{
  "n_layer": 11,
  "d_model": 128,
  "d_mlp": 448,
  "vocab_size": 16384,
  "positions": "learned",
  "init_std_o": 0.0115,
  "init_std_up": 0.0538,
  "optimizer": "muon_variant",
  "grad_clip": 1.0,
  "schedule": "wsd",
  "dataset": "wikipedia_en"
}
Each number is 128 + 24 x the weight over the matrix's rms, rounded and kept within 0 to 255. Layers, rows and columns count from 0. Numbers have three digits each.

# up: layer 7 MLP up, 448x128, rms 0.161, rows 342-372, columns 64-127
# down: layer 7 MLP down (transposed), 448x128, rms 0.0409, rows 342-372, columns 64-127
# gate: layer 7 MLP gate, 448x128, rms 0.164, rows 343-373, columns 64-127
up342:128139137125122109121089127127134166114124141142129130168109117128156056155119102170144139121121099144121142104085101123091112130125120148141103108147152128128158146138096111108144107070137118
down342:128145178136105105130124144121120123104162088076132144146147107114131145130134117164139115139137140164127110129086127089132113131137123121128121127116158159118140119133104152115175160118143126
gate343:115146167124115087137123111134123137139099099128134115114113125139116139133111118140130152091170151122131104142093162157122160155126119120101120128153103126073117121123171137130155164132144116
up343:146179110099114129162101148124094143130132125104111088129133147139104111128119144120121128130133106126124150127101141121184116124149132075107096117097137122115153153113065110133119151149138128
down343:130140164127119128104120127116113124110157162135132132143145138118131158103160153088114111138123116104122152134126116132155142117094162122148192164136145149165109109109081138149144102168134129
gate344:130140157118170142127118186104125161123118123137109116132120121174103084114151133140138122117175131158132153121109152159127135142098118078083043100146195130127133128142108138123167110067156156
up344:108129140159115117147088097136117097140164112130175139150124144126124192118167110142151143151089121132139118125137136119129129133127094179120171112142079145075139148086159103123116111139095116
down344:097134098115122144132127109113112134101135113151151112173121129158160114119154111144164149128086129131104115153107177148140124131128085144136101110187109181126115129108152122103193103173113118
gate345:143151108161128126107148131135101113121120137088138153134112167094178116143120121109101127141137141134087146117140110138083179123142133140110125139118151160132134148146107131142158118132120134
up345:107132077150160123117122114126121132109137099153157132108109116109119116149117093088120136111089135170107149129139105130146137111123138130114139153165143108091072107138147172129120147151129165
down345:162130156121122123147110150132136133117089146167114082158113099125135136110136109139163145149169162115138103141154183121133088116121156130143080106118115137161110113092126094130098144130113063
gate346:127116144127107090124168082124140114147138102144118151158134135110127105122173109154125111095120145128112139170099103122142178145156075154147185141119168122099092114111122130101109164143133144
up346:164154085147126111078081107125127143149146130179156160133103122123100105120168100129163134145148122125101146107136108134149145156114121175133164142069110116097158130184094091092107151119136123
down346:103121149105164161142139165121098149161141109130110105137115145173117114102147148098117121122121097105122115119151117169121109120127107070108159114107113156108109123119129128097115142102107141
gate347:142126130107213120107130139104125148088113124094138130157091102150129120104089147097114177143102136144145138129083119174139148177130147172158140134109158132124153165079167104106127075111087122
up347:144150133131128118070125140106138176109111129129125130096110153138149156105095131081092170118089167104126108151107204175137112082101125115122140099138102159137185135112217107108137081104134117
down347:130132127157100141138100125094151122097138108124149093104083103160108099089115135120116104134102148123116070131161140146080150121103130087134164137119156136173127084123126120127115092094153163
gate348:132148127108167133135121126130116141119099116096161132165136135128129117135130130154133152091090100144150119119107114161064147164122139108125085123143133127093108134063142095137157085165151120
up348:112135076124125121125179108098127109128117146109057113174134114146181088092082103138109133152147139141134150097109145099095166101098122131094144149098104163110140144171114122141115190135162125
down348:125134137110119128149130146121121116132104120107166070131146118168167161152132136178143131131141093105108146181111148144129126145137174181126078165182148182134115131082156106116162126128139116
gate349:125122137079135156114122109152168132091106117115162114134140153179148109119123108105122134102131115135137162182108105105129102167113156112138105138117161149067162064095158176138080173132119128
up349:120115115115117123138143126109080154128143142093153183109108104065098110108120120139106138131091090125116161108096155142121120130124131116127133129157115109138100127073096115162104135148147140
down349:169065108107126113099131092154128111149130107121159127133120112141153141150133094157115130132120146105118124151129099113088151147116160139138148118148132140138127123117164120089126127103153137
gate350:123176109171145145120137106109144160114097140149173134152117102143195112175163141112102141120157125124143147119155124103166107134116139127142117130140143109112088142118118100120109105107143151
up350:156085124114139115140126141114140119159169130084107129146131128116059111088106099123094129113110121146134126138073110129101129122099126147110152143102096149153141136133153151151118130137116122
down350:098116109113121129159125150114144143148142149121125139140129122130111134108129120151100153135133101118148139092130119108098129153176171114111124109103146133152083136157134115126101110077148122
gate351:098166094146085083067118157124117182120109139113104120140130085103145145136141143105091090121151129117130136078133171182106161138103126141116121108184098129104138142127151113137120139138115114
up351:121172157087102143137180124166137138109149133156169156122127120116107094160107131133127125129120128147107151131170152138103146112102131101123118114096118150127119135123117108119157124104133129
down351:122098087094140088132159130120111126099175116107147131125123115139110137129104119127154133112094171191140117118104149121131121140193113131090124133138093134120077135172143144105129135111175095
gate352:131097168095131142139127116157110149122117147117090078164101151116138146176112152076062149131174157124166086086167139134103135145122151134087112187074140095110146101139154123149123121152162140
up352:119128166112110154129112129139108100088083132114073081130160149110153103113108140114094127129120138134124115083133135121142119193132111139107127130101146079115139117130160095131139124088160160
down352:118117103132124127112117162172075161113143131121146074146172119130095128153103190076110137132175153123184145158132128082101179129095108166099131167111153126141138094129124156155120164137161155
gate353:140135079156115110079104124154110123131108127121138128149125115144135121111139104137106105097142175126105128115127150139124153134138080127145176158106134124114143144106116118109135130128110147
up353:129138107104147108138127132110144118153110127124118101111150128115113180135120121134135137116139157158126115134138134130142148081155139114108122143161182117106098126147158091126103144160122071
down353:151147116125178140126154147127102138116100129124087088140120091139108171107164123137140114120138162131133124106101105161151141111135122105143124149105102100109165141140137149155113137102138155
gate354:154096122100167133108093139137179140198162117116096128144143132172118114144111106176104152163116135097136100133148109149129154111115092105140150122051143087135121121131114158101102157113129129
up354:120144132089147161168124154136072134135109124149079128135113100107127097118153129113155075155134148094136131155148112072110145133175146127149137106111114146154133192171097136125104114146103154
down354:110132096146105125140115123130150134104114121114141133101164124125127148142130120133145150135136125144129120136142122098110099122122114136113166095120096102133114140167144115123163169109110102
gate355:115160155116121142088137101146162144107089129135132129123162124121136137141160203133142145122155155137141144134138155140172187144080114133122085107130125153143156141150144176150109132153121165
up355:107092128153176109165099109107108106092135141109112137125147138109143151174107097123164158120111111169148130080138148126143108131126139113127125125129067089176109131119128117128128090203124105
down355:113121142082101138113098149128112116164110137142150101125129128160108077106129100121105125136118122100093110131147138118102128099139166109109134189117172144093130123124160125126107144116108136
gate356:130123141142130117146149184089131113133141103139098131143162125164159124137096073139077133073139136106122121117103130108134164121113147150111117062152082113162086123117137127093149170064129136
up356:111108133122127124142146119112153108175175094107153151125145200119079126094134177134163137116127141162145169154136095139123157112112113158079113138129108132116158123143164109091095133100097160
down356:140130117149159106109124098121115135090136155177158156140130106132155160138167099111132126170142158126148109152084159122131106162121104173158125173116155159114090098120149166121073162149136131
gate357:119120135121156149162137140166115144116110126125144129122117107155112149149152130085081139140101143127113140173101144130209083141129131088114108109106110091121109126092122143092135111098155132
up357:102123141148148137125134113132081158124151151131156185126151087100087146148100129105105117144119140131104083158075109135101120107135115141079121126171146113128085102123100116127134126141125161
down357:105093078115138126173130147072121123115160136144136156108139128107149110157165135100121111109114135127173187150127120137155098091135140103132110094080139127165135128124159124141101151120126165
gate358:182170102130178128143140116153137090109107141166105109110110142103198127139110119115097159097091063128106143125142108087137146087097090152158107130150139082127129123107074137128134102139117118
up358:177143093125122190114156113070158080109140130179122107098123133094109144125132074168179152135111125143124090149168089133093134144132119116156140133122123076131126117110126075116173077134109107
down358:122097072139107143147126114137111129131120124135123072087129174107111181133139130066113105126086127157093086141142118114114183141145178148161093121116154109129127124116118083154161105170116142
gate359:122089145125145134106112133144096131142153132107113105133130141112134141107131126058111099136097104152138117161111112094129180124106107149095083110177122117162157117106150127126141117143141178
up359:127150148130114114119108106148154109126122173125146126129159117101111108111129133110120080132126122160115134102170126091096150114148171164141145138121170110110090136123143160160147099124189137
down359:112135127146101125175170078131115126138064112124103131141095121151109129113139099150137116119112129116167117140149120138104114164093123128116097160125134140130154101141104127097152117094113138
gate360:119099115039134153118126154083112148167125098131170125104134144135135138149147125143091163162115142137103105118144124140132147145110134148122143130107146087083156116132127125122142158106113155
up360:130139149109101128153138159131159119140115152116101112123127084149127104153128102168100145124100122134161124120130136142117152103157114137115106136130130155144085112103118145141106115097114167
down360:149115141152120113112104124119152145133151134133132116100163111132149148103112145111138127149167140128149123124125164148106129139140150106136143129118148130159075105115113118183082130163166149
gate361:131138139167126133146116097142096134131119177160096111186149134114141116155137105132107169141182121129111130121140144175147167149115087160160134121118165147114127120132088116101122119126103110
up361:173151141086159137123099149198152139150122170136135145161154109134093130128129141141125146126102125096145124139165096148152150083097108129157192129106099120118149129144123141110118106127140115
down361:142148145112109101133162162144094102118099112066112126115181149133113106146136155169077108103151123123116167116137114102116105166096125094143131133147169099145139127118143099120148159091147147
gate362:143138171183128145119123127135116137101115129102107121196135129147113120130170133102147157106090089115130164145105128120141098102092094165127128110150124124148118140119126103117158156095153134
up362:159154117129123103104120124151163120142137137126099073172128133117093102138109160104090120121115164160147153140188086155114117102147112115137107106180122113124144162142137110131104153140109143
down362:134122152131146109124089131129145143144153092144095145123141145103160142125114140088097136122129105123098175137154147101094123085125116138117143138135110131122146135138115131199140158156141141
gate363:156100129149168133103107130128110148129168094132122147144132113153120138095133135158108097114142143122188109163148128129153133091111115122160088160141112100127137100120123090120134109146151140
up363:108139128162152088124172098131163154144146119117100115162123129119128131140119112110129095140130062138167178122133111125163147131151147141097152154118132121079125144105169136126145152095091124
down363:111143107130139127136122146157128134118090078116147091093171116140125167124110126152154098090147133116114123134122104116127122113146127118103160108159143112148144104095096150168119133110133143
gate364:115118138136175123135166149117128115183122129153133139124157154155138159173124119141126106105087152130142147133129114161135129127128110104126151163129095126139091111134132134112142098107144141
up364:131166158145187184118167129115141140158139143147166158153138153156122125136109118100111137136100176119132100107131132142144121126096107146097145116125135135109127098125082135141119117139118160
down364:120137125136134151108159120167131104125109142111137129125171155149121112148148147130113070123128128169090107128104123121120102130088127090109142121110162175164140144129139109126148110144152110
gate365:120156171104129164125147118122117128133158107123106138129106138149119091147146105082139164112189157112128106125110153122144095109130091084094133123111125156136153153109144124153087130130132094
up365:096137164126126147149103120131094159143106135094163106089168126118116107112142107104122117074183123141120157153152173114138113118094091151126129128152136178125109172114121126100102142171062134
down365:128163096143157151113084158149181101135094110105136151154115116154149124125102146117147147113131100119195108102102144128140114120124135134182131138120129172111109145140083144106127127121114150
gate366:094181190146102132126121084106146142139120112131146141189111111119145151142106157091096062127150094098146117130062093152156113143106124117147180136135123163106163152139146060140144123131134091
up366:166105144144147110106146128128168146117141130163140136092094153138132141113147133146159104155119138129118134134147116122136120064114114088125119120120134195134143172148123097118119128172110131
down366:175116112130134130103149095074139106188083186124131130127125166104126108137131141117104128133147117143090103094120163170133089136116098116150101079096144150059162120143112140115098101090155173
gate367:097163167144111130129120127157159153108132084115122127174135115167136152161115167144131129102093119132150124143132144165103120143062112173093106090096138161144114134093095102207111114118141123
up367:105144133092120151145148119133104115136128114116145143083131146112096126130155170191179154195080091122169100095139095079134151128151144119115119117148137120133119155147133135140176110087102116
down367:143142149133046109154161102160114120129098135090140121140105128129153110152120126151121116099095128146098159128143102137135125102103105089101147101116163123106122123108139122085138112121130155
gate368:126140134132136103121135129129142115118125119133131106137158108121107159118106146132160120109135142160154139155144136121152140170135146120120157122132098137136121095110140126121151117140114162
up368:141093125117120144140131098121112141115151116145142116145147160087093109117117150116117126126102132159093131078112137145091127135127148114129147126124127155120104126111119151146126126141164188
down368:158123153135126126140159120116128100162111160091113136134125134130152091153122113144117127115129126114110139139115111103132134146159114061128141148145146126136135152146142114106095104120105111
gate369:124140126130140179116159118169139128120128137132132120170121113138072100126118135152126154114141147143132101134125113127170095194091109126134126150099160113123128110094174140160155140141135122
up369:118096173105139124133131130118136154158140123148129142139098115117119115148102150149121143137136116131129114155128133068114182133086113106106123099129087100121188150107112107182091117181146174
down369:072129097117111131122128112115126106110193104129102147112136090142092111145099089112097148133154152161120137135100122170089161064113143149107091145144170169148108120116123082130122140140134162
gate370:119136140137151162102122084133135136163112153168113108062125110129143112142089134038134113135134144144094147168111145113120174142116124114095100151151091124121088078170147107126166146126140144
up370:141031104100171131136132117126114153140138170143138126107163109166132139118132136146109097152140145182129122098093128150128117124134155108112097119166113118117112107170157111097136160149159121
down370:120134095115140125117135131073072165144186132152114096158147150096099190135099144115137160164116139118134123103138081133143148107138093146141149083157063148107120149151107179106101127138166100
gate371:133118130186137113147165079168146079181118139119181148109127110123120138160129085150092114126178087117103109103091150158165144151089093120148165134125104125127094145124118114124124160156164140
up371:141195131106135143152138143127170107101154196131123126103150150116127134124138160170136137133165148139127089149151135125123177087179113087104144157112107162116112113149109164129132103096110131
down371:123128151098136138106167096120166148111137134121138078141064116096147115126157089111151139114070136185113142164098164141097110100135150170145113115122163110147160123127109078114124105094154107
gate372:155093105106086149111171132152101164124120103121145125127130118153105112165161120132080155145124113107120136116118087144164120167159132160119088114107142082111065125100133096112098129117148111
up372:142072111144117123136216104139125130107069138139127159099123137167124141113144163126090144120178106155127136131102151121150109138093131127119157135080136085092081121158142097124078151084151147
down372:103115165137091133091180118134138114126110125136138134123105074147110163075137108122122160123115189088116151159118177083191147126157088137101125147128166094096113149147150128150111121089153123
gate373:131137093134155127132114149100124153121143129153157123133111136112143124156112148133110114135097089115092169154129122140100142106104136160144125150127111144141119128130151129170140126112096127